Weights of a small transformer language model.
Size: 9 layers, width 96, 2 heads of 64, MLP 384 tanh GELU, vocabulary 8192, 1.91M parameters.
Architecture: LayerNorm before each block, attention and MLP in parallel.
Training: a variant of SOAP for these matrices, 142M tokens.
Each number is 200 + 30 x the weight over its row's rms, rounded and kept within 0 to 999. Layers, rows and columns count from 0. The size before them is the row's rms in percent of the matrix's.

# layer 4 attention query, 128x96, rms 0.235, rows 0-72, columns 0-95
074,220,217,204,190,168,199,184,180,232,217,189,193,212,161,202,197,207,204,231,175,252,272,247,187,200,208,185,201,238,181,192,178,162,182,166,147,184,211,201,172,212,220,194,235,179,174,205,126,204,248,253,179,99,207,209,203,177,187,227,167,189,131,260,201,221,240,172,191,215,156,182,188,178,214,225,170,201,229,195,224,219,231,229,234,214,189,162,247,191,190,241,197,178,170,245,152
075,249,191,223,193,181,272,211,158,241,199,193,163,214,168,199,183,149,180,220,152,203,265,222,103,205,218,219,225,183,202,160,197,253,228,191,224,249,203,170,212,157,219,193,181,198,194,192,174,215,207,180,213,201,199,171,225,255,208,158,236,221,221,226,235,216,155,221,171,170,186,184,191,171,183,211,192,168,220,213,238,273,192,186,260,190,196,202,222,196,182,244,234,174,242,176,185
069,195,212,183,232,157,201,180,190,168,198,207,195,196,201,189,236,198,202,148,175,172,144,140,257,184,222,191,208,221,195,204,183,231,255,212,201,241,241,190,241,146,148,218,212,171,219,192,201,165,185,160,198,238,191,202,160,254,197,185,178,184,233,138,221,185,147,203,202,178,215,240,254,220,179,129,204,199,226,177,170,238,182,211,158,166,197,201,197,232,219,194,261,245,167,169,156
081,242,236,217,172,174,162,179,184,243,256,216,199,191,268,188,217,225,168,193,261,161,195,215,216,243,142,229,174,212,156,252,211,239,181,181,221,123,200,209,205,192,176,211,184,241,196,237,153,232,238,157,156,196,238,193,224,211,197,173,215,222,190,232,168,202,243,242,190,254,208,202,215,223,221,143,188,189,171,189,189,196,230,180,204,180,141,196,191,232,150,219,187,203,201,208,234
071,202,211,212,218,213,188,202,164,263,221,222,204,283,197,184,182,144,224,250,259,200,150,211,176,203,180,233,181,215,191,220,169,202,165,147,202,201,204,197,227,196,196,200,212,198,217,210,187,279,190,207,224,211,235,212,158,191,195,230,175,255,244,164,140,189,173,239,196,210,218,216,196,246,241,220,210,170,214,202,229,183,189,221,246,259,186,177,249,129,201,168,187,204,219,173,247
072,183,197,201,130,158,199,213,180,165,155,146,139,201,217,164,247,234,146,195,158,129,226,179,208,165,183,191,185,137,204,221,166,217,208,205,160,177,206,224,231,171,220,217,207,173,202,175,225,175,176,150,168,234,184,192,149,173,186,184,188,202,219,207,182,186,183,192,230,229,178,184,241,168,207,136,193,218,159,290,233,179,200,176,188,213,194,175,160,222,169,187,221,218,192,210,200
070,199,218,183,177,213,114,197,176,223,215,172,210,173,201,199,173,263,268,174,222,181,227,190,205,172,182,251,191,118,195,197,268,204,232,214,164,185,201,185,217,191,222,216,220,252,194,233,204,159,192,208,181,198,200,161,208,159,158,172,201,205,167,197,168,179,239,199,192,239,204,222,242,179,196,145,171,205,174,208,255,188,241,177,205,223,203,215,205,217,146,162,199,191,149,156,255
059,183,190,241,174,185,217,219,217,199,155,156,191,177,196,178,206,185,227,186,158,234,256,147,180,223,238,192,203,198,190,213,231,239,175,217,179,205,186,238,200,217,268,204,153,183,237,215,150,206,234,232,215,245,170,196,259,196,241,194,192,174,141,212,195,165,217,221,191,227,168,181,182,177,219,214,209,181,155,197,199,282,124,219,187,178,193,219,180,260,151,169,177,205,214,175,247
063,209,176,248,197,247,226,190,164,256,208,224,208,210,246,209,195,189,208,226,163,232,179,223,151,156,182,207,210,252,179,177,247,181,250,208,178,157,232,215,218,173,226,261,199,185,162,271,159,268,236,159,217,241,194,202,247,225,203,250,232,188,176,241,231,212,199,210,230,174,208,243,196,235,178,191,219,194,201,190,214,211,194,166,181,233,215,188,226,196,161,236,205,267,181,188,179
067,174,188,206,146,220,185,247,179,214,224,225,183,223,184,184,161,204,213,186,217,220,193,219,194,219,185,170,186,207,229,236,185,170,188,252,219,233,203,201,255,197,145,215,241,226,211,226,167,187,225,198,221,265,181,212,161,148,147,189,177,205,252,157,233,191,168,145,232,161,232,141,181,186,187,169,172,216,261,194,212,187,215,250,219,184,248,197,230,260,210,160,225,243,221,176,231
074,211,201,230,204,188,293,186,186,228,194,186,198,175,144,202,188,158,179,214,215,243,173,245,143,170,176,213,229,173,209,165,216,161,173,170,182,180,244,191,147,202,214,175,230,221,185,224,228,247,182,195,213,139,241,195,200,209,148,187,212,189,210,188,169,186,219,164,215,212,238,252,183,204,238,175,195,133,189,256,255,205,234,199,203,222,167,226,214,167,235,201,206,233,262,197,181
068,220,195,216,164,179,253,149,180,190,204,182,146,163,149,195,219,239,224,197,202,229,292,231,187,179,192,142,241,226,200,235,186,206,190,205,177,233,164,185,177,177,226,231,156,213,215,213,169,171,221,224,242,215,175,200,220,266,214,234,168,194,271,197,202,220,194,203,188,180,197,190,204,161,164,215,206,235,214,170,146,216,168,178,182,173,239,194,155,203,227,215,225,212,271,190,158
063,188,250,179,201,184,223,226,167,153,195,217,207,110,158,209,217,177,195,219,145,202,198,255,204,195,171,234,219,173,247,164,218,175,210,209,217,218,207,167,219,164,230,167,285,201,232,201,262,207,183,221,210,224,205,235,187,218,196,208,220,191,191,245,182,194,242,181,183,198,195,204,184,179,193,190,177,196,258,149,231,219,205,123,155,237,175,159,184,170,247,227,214,210,159,182,191
065,141,222,179,208,190,177,138,211,246,186,196,231,180,174,233,237,141,267,214,193,222,181,208,161,138,193,176,159,194,238,119,180,173,221,192,219,183,175,218,148,174,220,221,252,180,203,178,188,241,204,224,188,217,159,246,230,181,198,178,189,228,212,174,219,217,218,208,221,136,191,168,223,178,209,202,216,157,174,195,221,139,213,187,238,205,152,172,216,153,203,209,200,176,190,170,175
073,217,276,228,164,231,229,194,206,199,294,210,212,176,234,196,182,147,232,206,207,157,221,193,189,208,214,162,198,238,223,215,238,218,189,168,203,220,216,181,199,196,194,148,174,176,238,201,243,222,200,164,198,218,194,201,212,218,205,207,182,229,253,207,186,250,220,273,177,187,200,161,148,213,173,175,237,201,134,196,176,171,127,204,160,225,186,153,192,233,211,168,222,207,236,172,207
066,164,230,154,220,235,235,220,201,190,160,223,213,149,263,190,209,197,224,160,234,251,188,237,210,151,199,195,186,251,209,145,234,196,218,209,209,225,223,242,215,216,131,186,235,238,200,191,181,207,181,210,242,209,173,237,185,218,227,230,205,212,214,196,250,198,182,174,233,137,173,187,186,183,182,219,224,206,217,158,162,162,208,188,212,145,141,233,198,205,237,277,184,192,243,195,200
069,184,217,195,177,227,201,227,164,192,244,180,209,248,203,222,194,205,190,170,189,123,167,200,236,195,240,215,181,265,208,168,213,194,247,152,249,218,187,200,163,172,193,201,204,114,212,218,311,233,250,171,215,210,186,237,168,174,200,185,233,195,188,191,224,224,248,221,171,175,216,149,189,201,223,212,191,176,213,223,209,167,189,194,178,210,159,187,171,217,214,202,193,190,257,199,242
068,144,198,259,230,197,172,171,222,210,146,186,169,176,177,192,199,203,195,180,148,235,218,188,185,241,227,191,190,215,187,196,226,184,172,211,194,210,206,186,204,174,186,231,224,173,251,228,158,197,253,247,223,204,217,171,183,182,190,201,220,118,168,196,282,195,190,154,198,199,217,173,204,173,199,221,164,175,213,225,237,233,158,270,210,137,190,212,251,251,225,217,172,218,247,205,185
068,224,239,203,242,204,208,198,144,196,167,225,170,258,189,191,214,212,204,147,198,194,201,185,250,231,229,257,198,239,184,217,253,215,164,137,233,201,169,183,205,202,216,158,193,139,207,163,192,241,199,218,236,201,201,237,226,252,258,191,190,180,187,181,183,214,184,219,157,175,204,227,170,205,226,197,182,216,206,177,213,174,164,201,233,211,194,180,244,170,254,200,154,239,281,253,203
075,203,178,182,173,226,223,190,206,216,217,249,247,226,249,159,189,214,174,217,231,189,183,170,211,185,175,276,178,246,217,177,208,253,179,179,201,133,224,230,146,187,185,218,214,174,223,186,210,210,185,227,259,251,193,166,239,233,137,195,198,306,187,205,233,213,212,210,202,153,163,229,174,232,195,213,209,225,213,186,229,220,194,198,220,202,195,228,174,255,183,238,166,206,209,184,212
062,167,187,182,179,166,179,192,283,241,208,205,240,197,219,254,183,206,248,190,248,211,210,154,215,274,223,146,169,140,220,243,223,157,195,241,189,193,154,199,177,209,158,182,175,189,177,219,207,157,170,198,150,208,151,164,170,209,201,194,241,152,237,186,171,185,177,181,212,176,219,235,159,204,202,185,150,208,212,176,208,190,182,211,190,206,178,199,225,174,249,167,202,183,175,152,229
076,171,193,229,208,181,162,185,220,182,195,169,196,232,133,199,232,256,161,202,182,175,170,126,225,201,240,268,210,185,205,218,119,204,217,199,200,203,202,216,186,174,177,245,208,205,196,233,203,178,228,138,175,232,139,158,203,180,182,162,218,169,149,212,163,221,190,175,227,228,193,191,248,216,218,200,133,223,193,257,225,247,224,199,200,167,217,189,172,210,210,176,160,193,207,226,191
066,239,236,165,257,234,196,206,221,180,228,228,158,140,211,193,166,197,205,180,182,233,183,169,261,190,162,213,184,223,222,232,224,226,206,185,187,204,212,213,229,225,225,168,184,225,220,119,200,138,234,270,212,162,225,257,157,178,205,193,176,245,204,197,198,218,183,187,172,210,193,184,218,238,215,241,211,222,259,160,185,180,192,178,190,179,198,142,204,223,244,244,238,181,164,221,190
071,208,195,191,221,181,128,243,221,177,235,214,214,246,208,204,220,206,167,178,179,166,173,183,168,232,228,191,175,265,211,206,178,224,190,191,244,196,180,195,213,221,204,215,202,192,187,171,153,185,218,206,127,211,170,202,235,183,195,149,270,236,123,217,223,238,274,208,161,197,182,176,185,169,186,155,181,187,179,168,195,200,204,213,239,140,219,212,143,192,177,165,172,159,220,207,215
056,183,216,195,145,193,237,211,260,146,222,240,163,175,174,207,211,221,174,164,243,226,193,254,215,163,186,189,201,183,198,139,245,202,193,147,199,220,227,185,166,206,195,243,271,205,183,240,236,191,168,176,194,243,181,243,187,204,217,200,175,231,162,207,153,213,140,179,223,226,158,217,168,159,213,228,163,179,197,251,213,183,246,174,221,188,224,201,193,247,164,201,234,239,224,202,205
069,176,224,179,212,169,275,192,238,262,263,159,258,178,248,255,158,142,237,181,201,224,195,231,206,193,189,165,179,194,218,151,211,199,202,215,160,217,210,201,202,169,234,177,206,174,217,216,238,208,185,235,175,194,196,209,196,285,218,146,187,209,241,190,197,222,201,236,191,209,221,190,186,223,163,208,270,220,169,205,180,160,232,205,202,162,204,219,203,236,244,219,247,211,197,178,190
081,198,212,220,145,227,239,230,155,271,212,199,193,232,225,218,185,248,219,138,170,206,243,195,167,220,206,156,124,170,181,211,250,231,197,220,164,208,226,213,163,230,244,201,205,210,225,158,202,229,211,220,183,195,195,180,217,178,197,205,202,243,202,190,191,186,234,234,226,249,160,169,194,209,204,211,269,133,146,182,194,210,159,233,217,195,215,204,217,241,142,180,231,189,176,172,195
062,219,175,165,174,210,226,194,184,258,234,202,229,146,194,222,176,232,194,232,179,222,178,253,164,182,144,169,206,154,225,215,237,250,220,231,137,206,184,215,195,173,217,215,206,259,219,205,253,236,209,177,258,185,191,157,233,202,217,247,206,173,232,195,205,146,248,188,188,213,202,208,215,261,156,225,206,176,243,210,193,215,182,188,173,224,183,153,182,171,222,275,212,189,223,199,211
065,228,222,191,229,240,182,249,211,208,268,194,221,220,250,223,168,248,243,139,187,162,221,160,249,189,225,210,159,200,157,225,180,193,221,223,210,196,182,214,193,184,254,185,174,186,197,193,205,180,181,217,206,206,162,182,174,193,205,259,205,227,172,201,209,179,221,192,170,207,191,227,258,197,162,218,202,260,201,157,110,198,174,163,191,229,222,214,151,239,211,229,246,155,171,219,176
072,159,184,199,244,212,198,140,174,227,130,196,195,153,162,229,228,237,188,176,171,142,162,207,198,199,217,269,189,187,184,191,198,200,226,213,198,181,212,248,155,193,211,237,173,183,222,159,182,139,231,207,228,239,139,222,196,204,219,122,226,223,200,186,262,138,214,200,197,197,164,251,220,188,152,181,228,201,193,202,197,173,194,168,210,203,187,206,209,211,213,242,242,209,241,213,201
066,207,261,183,170,171,127,156,222,167,221,158,176,200,163,193,230,223,252,219,164,142,237,213,217,213,228,241,164,226,183,188,181,200,203,180,200,197,222,202,170,225,180,176,223,167,201,228,173,153,169,200,150,228,208,217,174,170,236,219,197,214,142,207,246,212,208,229,198,248,172,186,210,141,172,213,192,206,161,195,160,254,137,228,179,222,165,204,167,178,178,174,200,205,254,226,175
054,229,162,216,206,203,195,237,170,173,233,200,217,211,240,163,203,194,137,175,153,175,197,168,209,176,187,217,220,174,153,212,210,235,249,215,271,215,215,198,222,221,249,229,186,152,179,188,170,189,184,174,177,186,209,223,252,194,227,205,191,237,145,219,180,170,197,215,184,197,163,196,249,204,221,187,216,189,199,264,188,223,196,166,206,215,296,207,177,270,143,169,181,198,189,254,201
079,209,192,196,219,223,223,179,221,177,198,208,159,186,281,220,231,220,211,193,179,241,191,233,183,180,142,157,206,232,213,207,254,272,185,211,161,228,181,176,201,195,237,226,181,230,173,147,203,154,244,223,225,237,220,211,170,199,216,233,189,251,205,222,243,198,199,221,152,212,180,180,243,181,176,252,230,186,174,188,160,181,162,163,173,177,206,157,167,219,164,243,266,184,221,216,181
070,205,202,198,147,184,190,182,164,168,191,179,173,246,193,204,260,160,239,239,200,204,189,235,184,187,187,136,203,228,207,195,115,211,183,196,218,162,205,181,191,216,234,160,220,195,185,226,183,240,196,226,220,90,187,206,228,198,197,234,228,198,190,237,188,195,156,219,165,179,268,217,254,133,197,177,193,168,235,226,209,227,208,214,187,217,216,214,205,177,161,185,192,186,261,191,201
068,190,202,176,155,225,229,245,240,245,246,200,200,179,214,234,131,201,234,171,209,169,214,167,207,237,194,206,152,178,193,233,154,234,201,198,139,201,211,208,173,193,194,234,170,222,221,205,190,167,178,208,198,243,175,160,115,185,212,217,255,190,245,142,201,211,160,174,187,211,185,255,200,256,181,233,218,165,199,159,186,197,161,194,166,180,182,229,171,189,231,195,232,171,150,195,188
067,187,178,216,219,212,207,160,215,185,224,183,238,202,180,194,196,224,164,254,218,235,186,166,251,189,152,221,248,162,199,207,220,223,257,186,159,185,179,200,183,204,214,187,193,245,201,174,236,198,270,227,188,151,186,188,245,236,182,211,233,161,200,272,140,245,198,217,202,198,211,147,223,214,237,234,208,241,199,192,250,257,232,184,146,143,206,192,176,192,159,227,183,212,214,210,221
058,219,176,225,207,182,226,218,219,216,192,174,209,197,127,243,189,216,148,198,177,211,232,192,175,225,181,196,230,140,208,227,208,213,210,209,175,205,204,157,189,185,194,217,201,243,162,181,215,200,237,195,201,248,176,154,258,164,217,142,245,143,212,217,180,211,167,116,208,164,159,196,222,191,143,220,146,179,219,179,232,258,224,228,194,158,211,184,202,211,187,179,208,137,225,196,157
066,175,190,238,197,160,152,168,210,172,151,204,193,195,157,173,249,142,166,281,196,215,198,218,123,145,202,209,233,167,216,182,152,200,235,180,229,188,197,175,207,202,144,215,197,180,180,181,210,180,179,163,174,242,211,223,221,199,221,180,203,214,240,211,206,209,146,211,225,195,179,162,235,139,161,200,196,221,187,272,183,202,231,217,230,209,234,186,162,162,187,155,188,172,194,206,174
067,207,207,197,171,189,198,235,212,233,168,168,202,144,204,258,203,173,238,187,184,237,256,249,205,214,206,195,142,157,209,195,158,188,218,277,177,149,226,217,248,203,213,172,212,227,177,259,186,200,231,221,219,222,183,187,164,216,211,249,235,164,209,185,192,181,208,195,174,221,159,246,221,193,131,147,220,202,170,142,189,235,182,204,163,202,187,183,191,200,207,183,247,255,166,204,173
068,177,237,151,148,234,187,206,216,193,219,208,198,164,224,192,202,275,223,191,196,135,230,138,242,181,166,220,175,218,199,184,224,220,223,212,184,206,213,229,236,186,247,196,218,194,261,172,260,179,142,192,205,246,160,164,194,198,151,184,213,220,184,187,247,207,193,242,209,180,197,215,195,212,171,201,222,232,151,209,191,188,143,185,171,173,246,229,178,284,203,182,221,211,171,199,185
066,200,248,136,190,238,222,206,194,197,171,207,166,169,263,171,216,186,209,183,159,214,195,204,168,199,140,166,205,283,196,183,219,203,176,177,155,215,218,227,254,213,227,195,212,185,215,141,162,171,229,219,231,194,226,226,169,263,214,218,163,227,249,218,221,172,182,194,185,174,187,170,153,203,178,199,264,240,189,193,180,144,134,174,207,233,206,161,214,204,202,199,218,221,210,229,219
062,181,190,239,251,215,155,198,196,200,223,170,198,211,243,193,183,207,195,181,115,198,185,163,226,235,193,253,188,146,194,175,220,229,254,235,196,228,170,198,225,184,237,163,154,220,181,163,230,182,217,197,245,213,216,208,194,196,214,246,214,223,172,165,261,187,214,233,141,216,204,220,276,235,234,224,210,165,162,224,172,235,208,180,157,193,203,217,153,204,201,263,205,202,212,240,203
074,236,244,223,212,207,208,217,180,225,198,232,182,132,214,214,151,224,222,139,232,177,163,178,237,214,191,164,213,239,177,221,226,164,202,186,190,197,244,204,214,205,187,235,209,196,202,251,219,289,167,173,201,177,241,173,220,233,228,247,216,198,251,191,199,189,182,164,304,242,254,252,168,244,183,182,214,170,203,194,196,191,165,211,193,198,177,199,201,223,224,198,184,235,201,214,204
061,180,208,168,181,157,187,231,186,217,209,170,207,222,222,221,184,193,264,195,280,236,163,227,163,190,143,171,223,210,249,217,265,210,208,207,198,149,230,197,178,216,180,177,246,197,175,223,143,256,198,208,181,157,234,227,251,178,197,162,203,195,181,227,218,219,204,195,193,209,216,243,212,185,212,220,158,180,226,176,251,213,254,228,232,225,157,156,251,191,174,197,190,207,188,142,199
064,185,239,160,167,248,190,227,232,193,152,226,182,202,172,225,174,233,208,166,222,228,226,163,242,207,200,184,157,179,190,202,145,194,172,202,241,219,178,239,267,209,223,187,194,175,199,239,204,215,192,213,211,134,185,227,207,173,183,194,198,135,183,203,145,214,188,193,252,191,194,196,206,206,159,192,175,182,222,213,200,186,260,232,205,123,220,226,242,192,182,168,151,236,215,230,275
066,224,202,215,252,175,204,178,210,163,184,149,244,134,213,266,186,163,167,209,209,176,206,177,218,215,219,176,198,214,151,244,220,230,185,181,201,248,185,215,240,215,172,213,182,155,247,173,277,147,228,202,208,206,209,196,178,201,226,176,235,179,266,222,176,167,187,198,188,165,210,215,211,192,152,157,217,252,217,182,195,186,151,184,207,136,234,207,177,229,249,229,216,174,224,208,195
069,190,144,191,134,187,258,183,189,236,222,193,157,166,176,198,205,214,187,190,166,200,167,230,151,235,231,138,205,190,201,208,185,260,228,253,166,239,168,201,203,178,229,220,181,238,213,192,270,231,209,178,188,202,180,199,208,208,212,198,174,161,187,235,189,142,206,220,193,234,223,170,194,219,216,151,200,158,185,247,232,207,205,193,186,157,177,201,177,143,171,245,239,251,229,223,241
076,244,217,163,195,241,223,163,136,203,196,157,149,145,236,163,175,207,252,140,196,248,174,180,194,169,182,252,210,229,221,180,243,247,165,210,219,226,246,212,237,184,214,216,204,185,201,163,196,177,121,209,203,201,224,231,214,260,208,178,152,225,214,208,207,187,203,216,230,204,207,233,193,231,169,209,197,176,258,185,202,211,185,183,233,165,166,194,236,223,211,250,233,204,221,235,186
070,183,135,245,182,165,176,201,228,196,200,215,222,201,196,207,260,199,230,248,247,164,182,202,238,224,237,185,211,237,181,214,134,225,255,263,266,191,198,198,209,202,198,178,194,194,197,247,215,270,172,242,201,193,205,238,237,161,218,227,222,170,164,215,225,215,198,240,209,210,230,197,195,185,215,195,203,170,205,187,168,298,204,199,155,180,182,228,181,239,157,176,190,210,206,183,187
069,255,225,194,205,165,166,178,184,183,207,195,255,212,175,211,223,184,160,221,150,158,229,242,192,222,248,250,166,191,191,114,187,180,200,204,210,167,220,210,155,188,185,190,234,165,154,198,230,159,205,203,166,197,196,206,194,161,167,167,210,234,164,249,162,237,235,195,166,201,98,164,217,171,188,177,186,203,204,218,221,203,244,161,201,172,171,213,188,202,167,214,205,170,161,225,190
071,174,170,201,170,161,177,190,237,213,217,234,200,201,137,188,194,223,178,216,119,176,212,181,244,228,198,165,162,133,197,176,211,257,264,173,237,222,188,187,214,169,237,185,202,172,220,168,255,192,171,253,214,239,190,208,221,250,234,219,158,174,196,151,203,185,240,206,189,201,190,151,158,195,210,204,265,177,186,181,220,246,203,196,201,189,255,197,184,191,210,182,223,230,151,186,192
080,187,177,185,236,183,161,213,189,190,149,180,203,236,149,206,204,274,181,205,210,171,185,142,185,179,204,275,236,203,193,213,200,138,214,175,207,198,206,245,193,220,202,204,182,212,190,198,176,187,219,177,203,170,180,176,240,225,174,135,279,125,169,192,176,184,200,174,232,226,204,261,207,221,227,205,183,221,185,228,229,221,208,195,229,172,166,216,190,233,267,182,137,176,205,206,222
071,202,192,186,189,142,173,207,264,217,202,201,214,246,202,255,186,235,203,131,191,162,182,180,174,225,204,219,244,156,174,214,249,178,174,205,135,184,207,172,154,230,215,238,254,203,151,247,173,227,230,165,196,254,212,152,223,183,210,139,205,193,204,199,239,134,192,156,192,220,207,221,234,192,188,213,173,171,151,185,217,231,201,209,174,233,210,224,227,213,205,151,211,188,185,194,205
067,180,238,215,187,144,161,169,216,174,129,132,186,164,190,192,198,196,180,212,141,191,211,158,268,199,228,197,174,226,189,191,200,194,188,186,149,157,255,229,219,212,202,203,238,149,226,164,228,158,215,230,219,243,212,191,200,154,213,174,173,211,232,194,248,171,202,226,210,203,198,175,268,162,183,201,150,190,166,221,256,190,171,205,195,169,223,181,226,232,230,201,172,169,176,206,169
061,277,255,186,219,236,242,171,178,246,206,191,253,179,260,198,176,169,206,177,176,210,214,193,201,208,166,179,160,210,166,177,238,215,176,204,183,181,223,223,180,188,241,163,146,190,220,185,191,231,220,212,228,156,253,170,193,239,197,233,191,211,252,201,186,163,231,217,219,207,190,217,185,247,177,197,287,206,228,186,147,203,144,194,182,213,166,175,207,226,182,242,211,152,234,191,219
064,206,201,223,185,222,166,232,176,212,210,191,222,243,238,184,196,264,165,186,249,155,245,152,232,169,155,217,182,206,168,280,248,251,212,180,186,183,219,212,239,185,211,196,177,171,225,178,183,184,225,141,203,218,181,181,200,174,186,184,210,200,176,182,197,219,200,189,187,182,167,252,247,191,179,209,180,235,233,222,208,188,226,231,202,222,277,186,229,268,121,188,214,216,206,196,238
068,210,181,187,217,235,182,194,181,225,210,253,184,251,182,199,183,224,222,209,233,189,228,185,230,242,216,239,186,209,200,309,153,190,197,157,175,174,189,153,180,201,175,257,184,226,181,212,150,202,180,186,200,211,181,144,222,220,170,227,252,209,202,204,153,207,154,207,194,179,181,247,226,234,175,199,194,234,198,119,164,232,179,225,218,223,239,227,187,188,197,194,198,156,145,204,165
069,189,172,230,172,186,208,212,223,238,174,197,202,177,194,205,228,225,234,206,198,211,237,187,194,235,209,143,208,160,214,269,160,271,177,244,208,198,221,162,210,163,196,253,173,234,231,263,181,197,183,215,186,257,150,153,186,183,236,244,203,168,209,171,206,195,174,171,201,194,216,160,165,170,178,187,181,178,227,151,214,217,164,238,160,188,220,238,220,211,163,129,210,190,235,152,187
069,211,190,264,214,222,241,172,174,218,217,149,253,183,144,254,161,238,179,246,191,212,211,222,179,181,196,176,195,225,177,218,261,213,203,168,241,234,238,190,171,204,158,163,209,204,191,211,223,187,217,191,219,157,179,141,244,185,197,235,205,168,208,215,169,263,269,137,220,209,247,195,188,167,188,195,207,192,166,162,224,239,216,183,200,232,221,174,216,198,189,152,182,212,229,159,191
062,177,148,193,220,204,168,218,163,210,166,137,250,224,182,193,212,193,170,176,216,274,167,225,174,161,216,270,203,189,249,204,168,228,223,173,238,228,197,193,196,188,170,208,193,218,228,197,194,249,173,192,160,158,194,191,251,228,209,138,224,257,197,203,210,181,264,214,195,203,207,196,166,215,199,193,242,246,169,192,165,182,218,248,242,172,181,208,184,249,158,183,191,206,211,240,156
069,214,203,191,234,208,217,134,248,204,191,224,233,188,218,211,214,180,239,201,132,230,180,205,201,199,231,151,179,236,274,159,244,175,158,230,193,185,222,200,197,170,226,201,187,158,194,206,226,193,191,200,183,222,162,215,179,191,177,207,178,127,242,166,227,227,248,202,204,152,188,151,168,212,184,178,202,152,197,192,220,207,206,210,157,214,154,190,261,200,199,207,223,203,222,112,246
071,172,175,197,247,191,200,255,290,170,241,202,193,174,185,177,199,212,205,184,195,203,209,175,175,165,223,133,196,191,218,270,174,212,219,229,204,240,192,197,224,204,196,248,212,213,209,233,150,182,183,174,177,201,192,170,186,145,204,199,216,182,150,213,175,223,164,188,216,218,215,183,221,142,178,228,151,208,188,263,199,216,204,208,234,191,282,174,200,248,159,157,208,229,193,148,223
067,250,233,173,211,227,247,201,200,287,243,240,224,191,224,218,189,240,189,194,233,210,195,222,137,191,214,200,175,198,127,205,246,244,198,156,154,210,208,212,175,217,200,186,178,250,200,162,170,228,228,167,194,159,211,163,207,239,219,234,200,230,194,234,164,126,216,212,170,228,190,211,195,236,176,232,234,202,213,213,170,166,191,212,216,209,163,198,223,173,198,252,232,187,220,256,175
070,215,165,248,152,199,185,191,243,194,179,147,186,215,248,202,178,200,229,211,191,188,146,235,182,248,192,232,207,185,221,152,209,219,219,258,167,131,193,199,185,214,184,211,212,209,130,189,240,157,200,224,230,246,215,173,190,170,209,207,208,239,210,277,252,174,190,172,183,201,197,170,197,155,214,163,245,203,151,237,223,212,215,133,185,207,153,226,170,195,204,205,177,192,205,185,238
120,190,238,205,150,211,199,203,160,173,170,224,220,186,184,180,177,234,230,203,176,250,233,214,179,208,217,178,185,195,186,212,183,143,186,193,252,229,250,181,215,226,133,210,218,285,163,185,203,220,174,175,161,210,224,174,191,217,226,148,185,207,151,205,242,225,237,213,288,254,180,192,141,224,198,220,216,153,201,184,164,224,212,205,198,268,196,202,204,210,218,187,178,166,201,230,221
132,189,191,131,245,232,198,191,203,268,167,208,197,245,183,218,250,226,186,200,236,139,192,226,189,201,222,182,147,179,228,212,207,206,194,170,219,248,193,239,220,208,199,202,220,223,130,167,215,181,148,159,261,151,149,205,205,252,206,231,155,213,221,179,169,214,180,161,184,204,238,195,217,207,237,241,220,179,180,210,177,197,199,195,202,208,194,194,254,170,177,223,181,128,198,161,214
136,208,192,163,236,201,219,243,197,199,204,217,172,238,188,197,198,192,160,174,183,184,147,230,158,191,165,184,197,173,206,203,177,251,202,216,159,206,205,242,178,184,238,214,201,157,218,229,175,163,193,226,129,211,224,233,221,199,226,213,277,204,180,214,216,139,185,264,162,195,207,197,126,193,157,224,205,193,168,190,227,164,163,189,211,216,195,189,192,201,142,220,158,260,273,195,229
123,182,178,222,213,157,154,165,224,190,215,244,205,227,212,214,174,187,218,173,188,170,205,200,231,207,248,227,195,211,225,178,160,180,192,241,203,171,237,197,229,257,195,167,203,224,171,203,193,164,232,168,194,155,239,226,174,286,184,203,158,229,196,222,203,172,196,207,224,226,192,146,196,165,215,241,192,128,247,203,146,260,181,212,160,140,158,246,191,208,249,192,236,219,198,211,194
109,201,143,239,214,211,161,205,194,146,202,197,168,199,180,202,216,204,223,190,211,233,215,178,181,228,219,191,223,182,161,216,195,163,200,125,195,231,194,227,254,185,255,183,227,191,194,196,216,212,200,177,164,200,228,221,257,207,213,167,177,175,106,176,160,222,153,214,166,231,168,191,201,250,171,199,228,223,239,160,178,186,253,205,217,230,129,147,249,227,186,174,200,184,232,214,208
113,126,205,260,191,186,219,170,135,208,235,267,220,232,154,190,212,231,198,171,234,204,178,221,149,244,197,200,237,207,151,180,204,229,213,146,204,217,193,200,156,199,212,248,179,153,189,152,215,231,203,238,219,235,171,195,184,228,224,229,217,195,210,174,208,156,236,199,236,189,237,207,201,198,243,230,201,175,206,186,237,177,228,189,235,211,159,208,243,209,155,145,169,213,199,147,191
122,236,244,139,173,220,213,183,173,195,214,278,165,190,132,221,182,228,230,212,181,179,195,163,201,184,164,175,194,177,215,250,169,228,210,164,178,185,204,258,159,196,249,199,197,184,182,189,216,175,219,235,201,212,165,222,180,198,205,244,263,245,173,227,263,166,173,216,165,243,183,165,204,223,190,247,185,126,201,200,176,206,186,165,203,215,201,229,174,175,189,210,184,231,239,220,236
112,221,215,160,199,184,181,180,171,204,250,252,181,147,213,221,219,183,266,176,240,232,170,156,189,192,197,182,160,225,187,204,219,137,192,187,220,188,201,192,214,220,199,245,170,206,197,209,236,256,226,221,156,186,252,176,191,197,193,239,198,224,226,173,238,192,215,161,124,121,187,207,171,178,218,182,195,162,246,176,214,224,264,178,181,234,216,245,169,165,193,209,204,165,164,193,203
135,276,174,183,160,232,187,231,217,162,217,228,188,206,129,246,159,221,256,171,165,202,247,179,198,152,171,210,201,213,248,253,204,188,205,192,232,175,174,217,190,195,186,207,207,163,199,206,199,160,192,232,159,158,221,198,212,212,208,219,175,209,233,215,223,275,171,217,192,220,232,204,187,231,198,227,237,133,193,190,132,162,210,143,214,209,253,220,216,217,211,198,213,205,166,233,226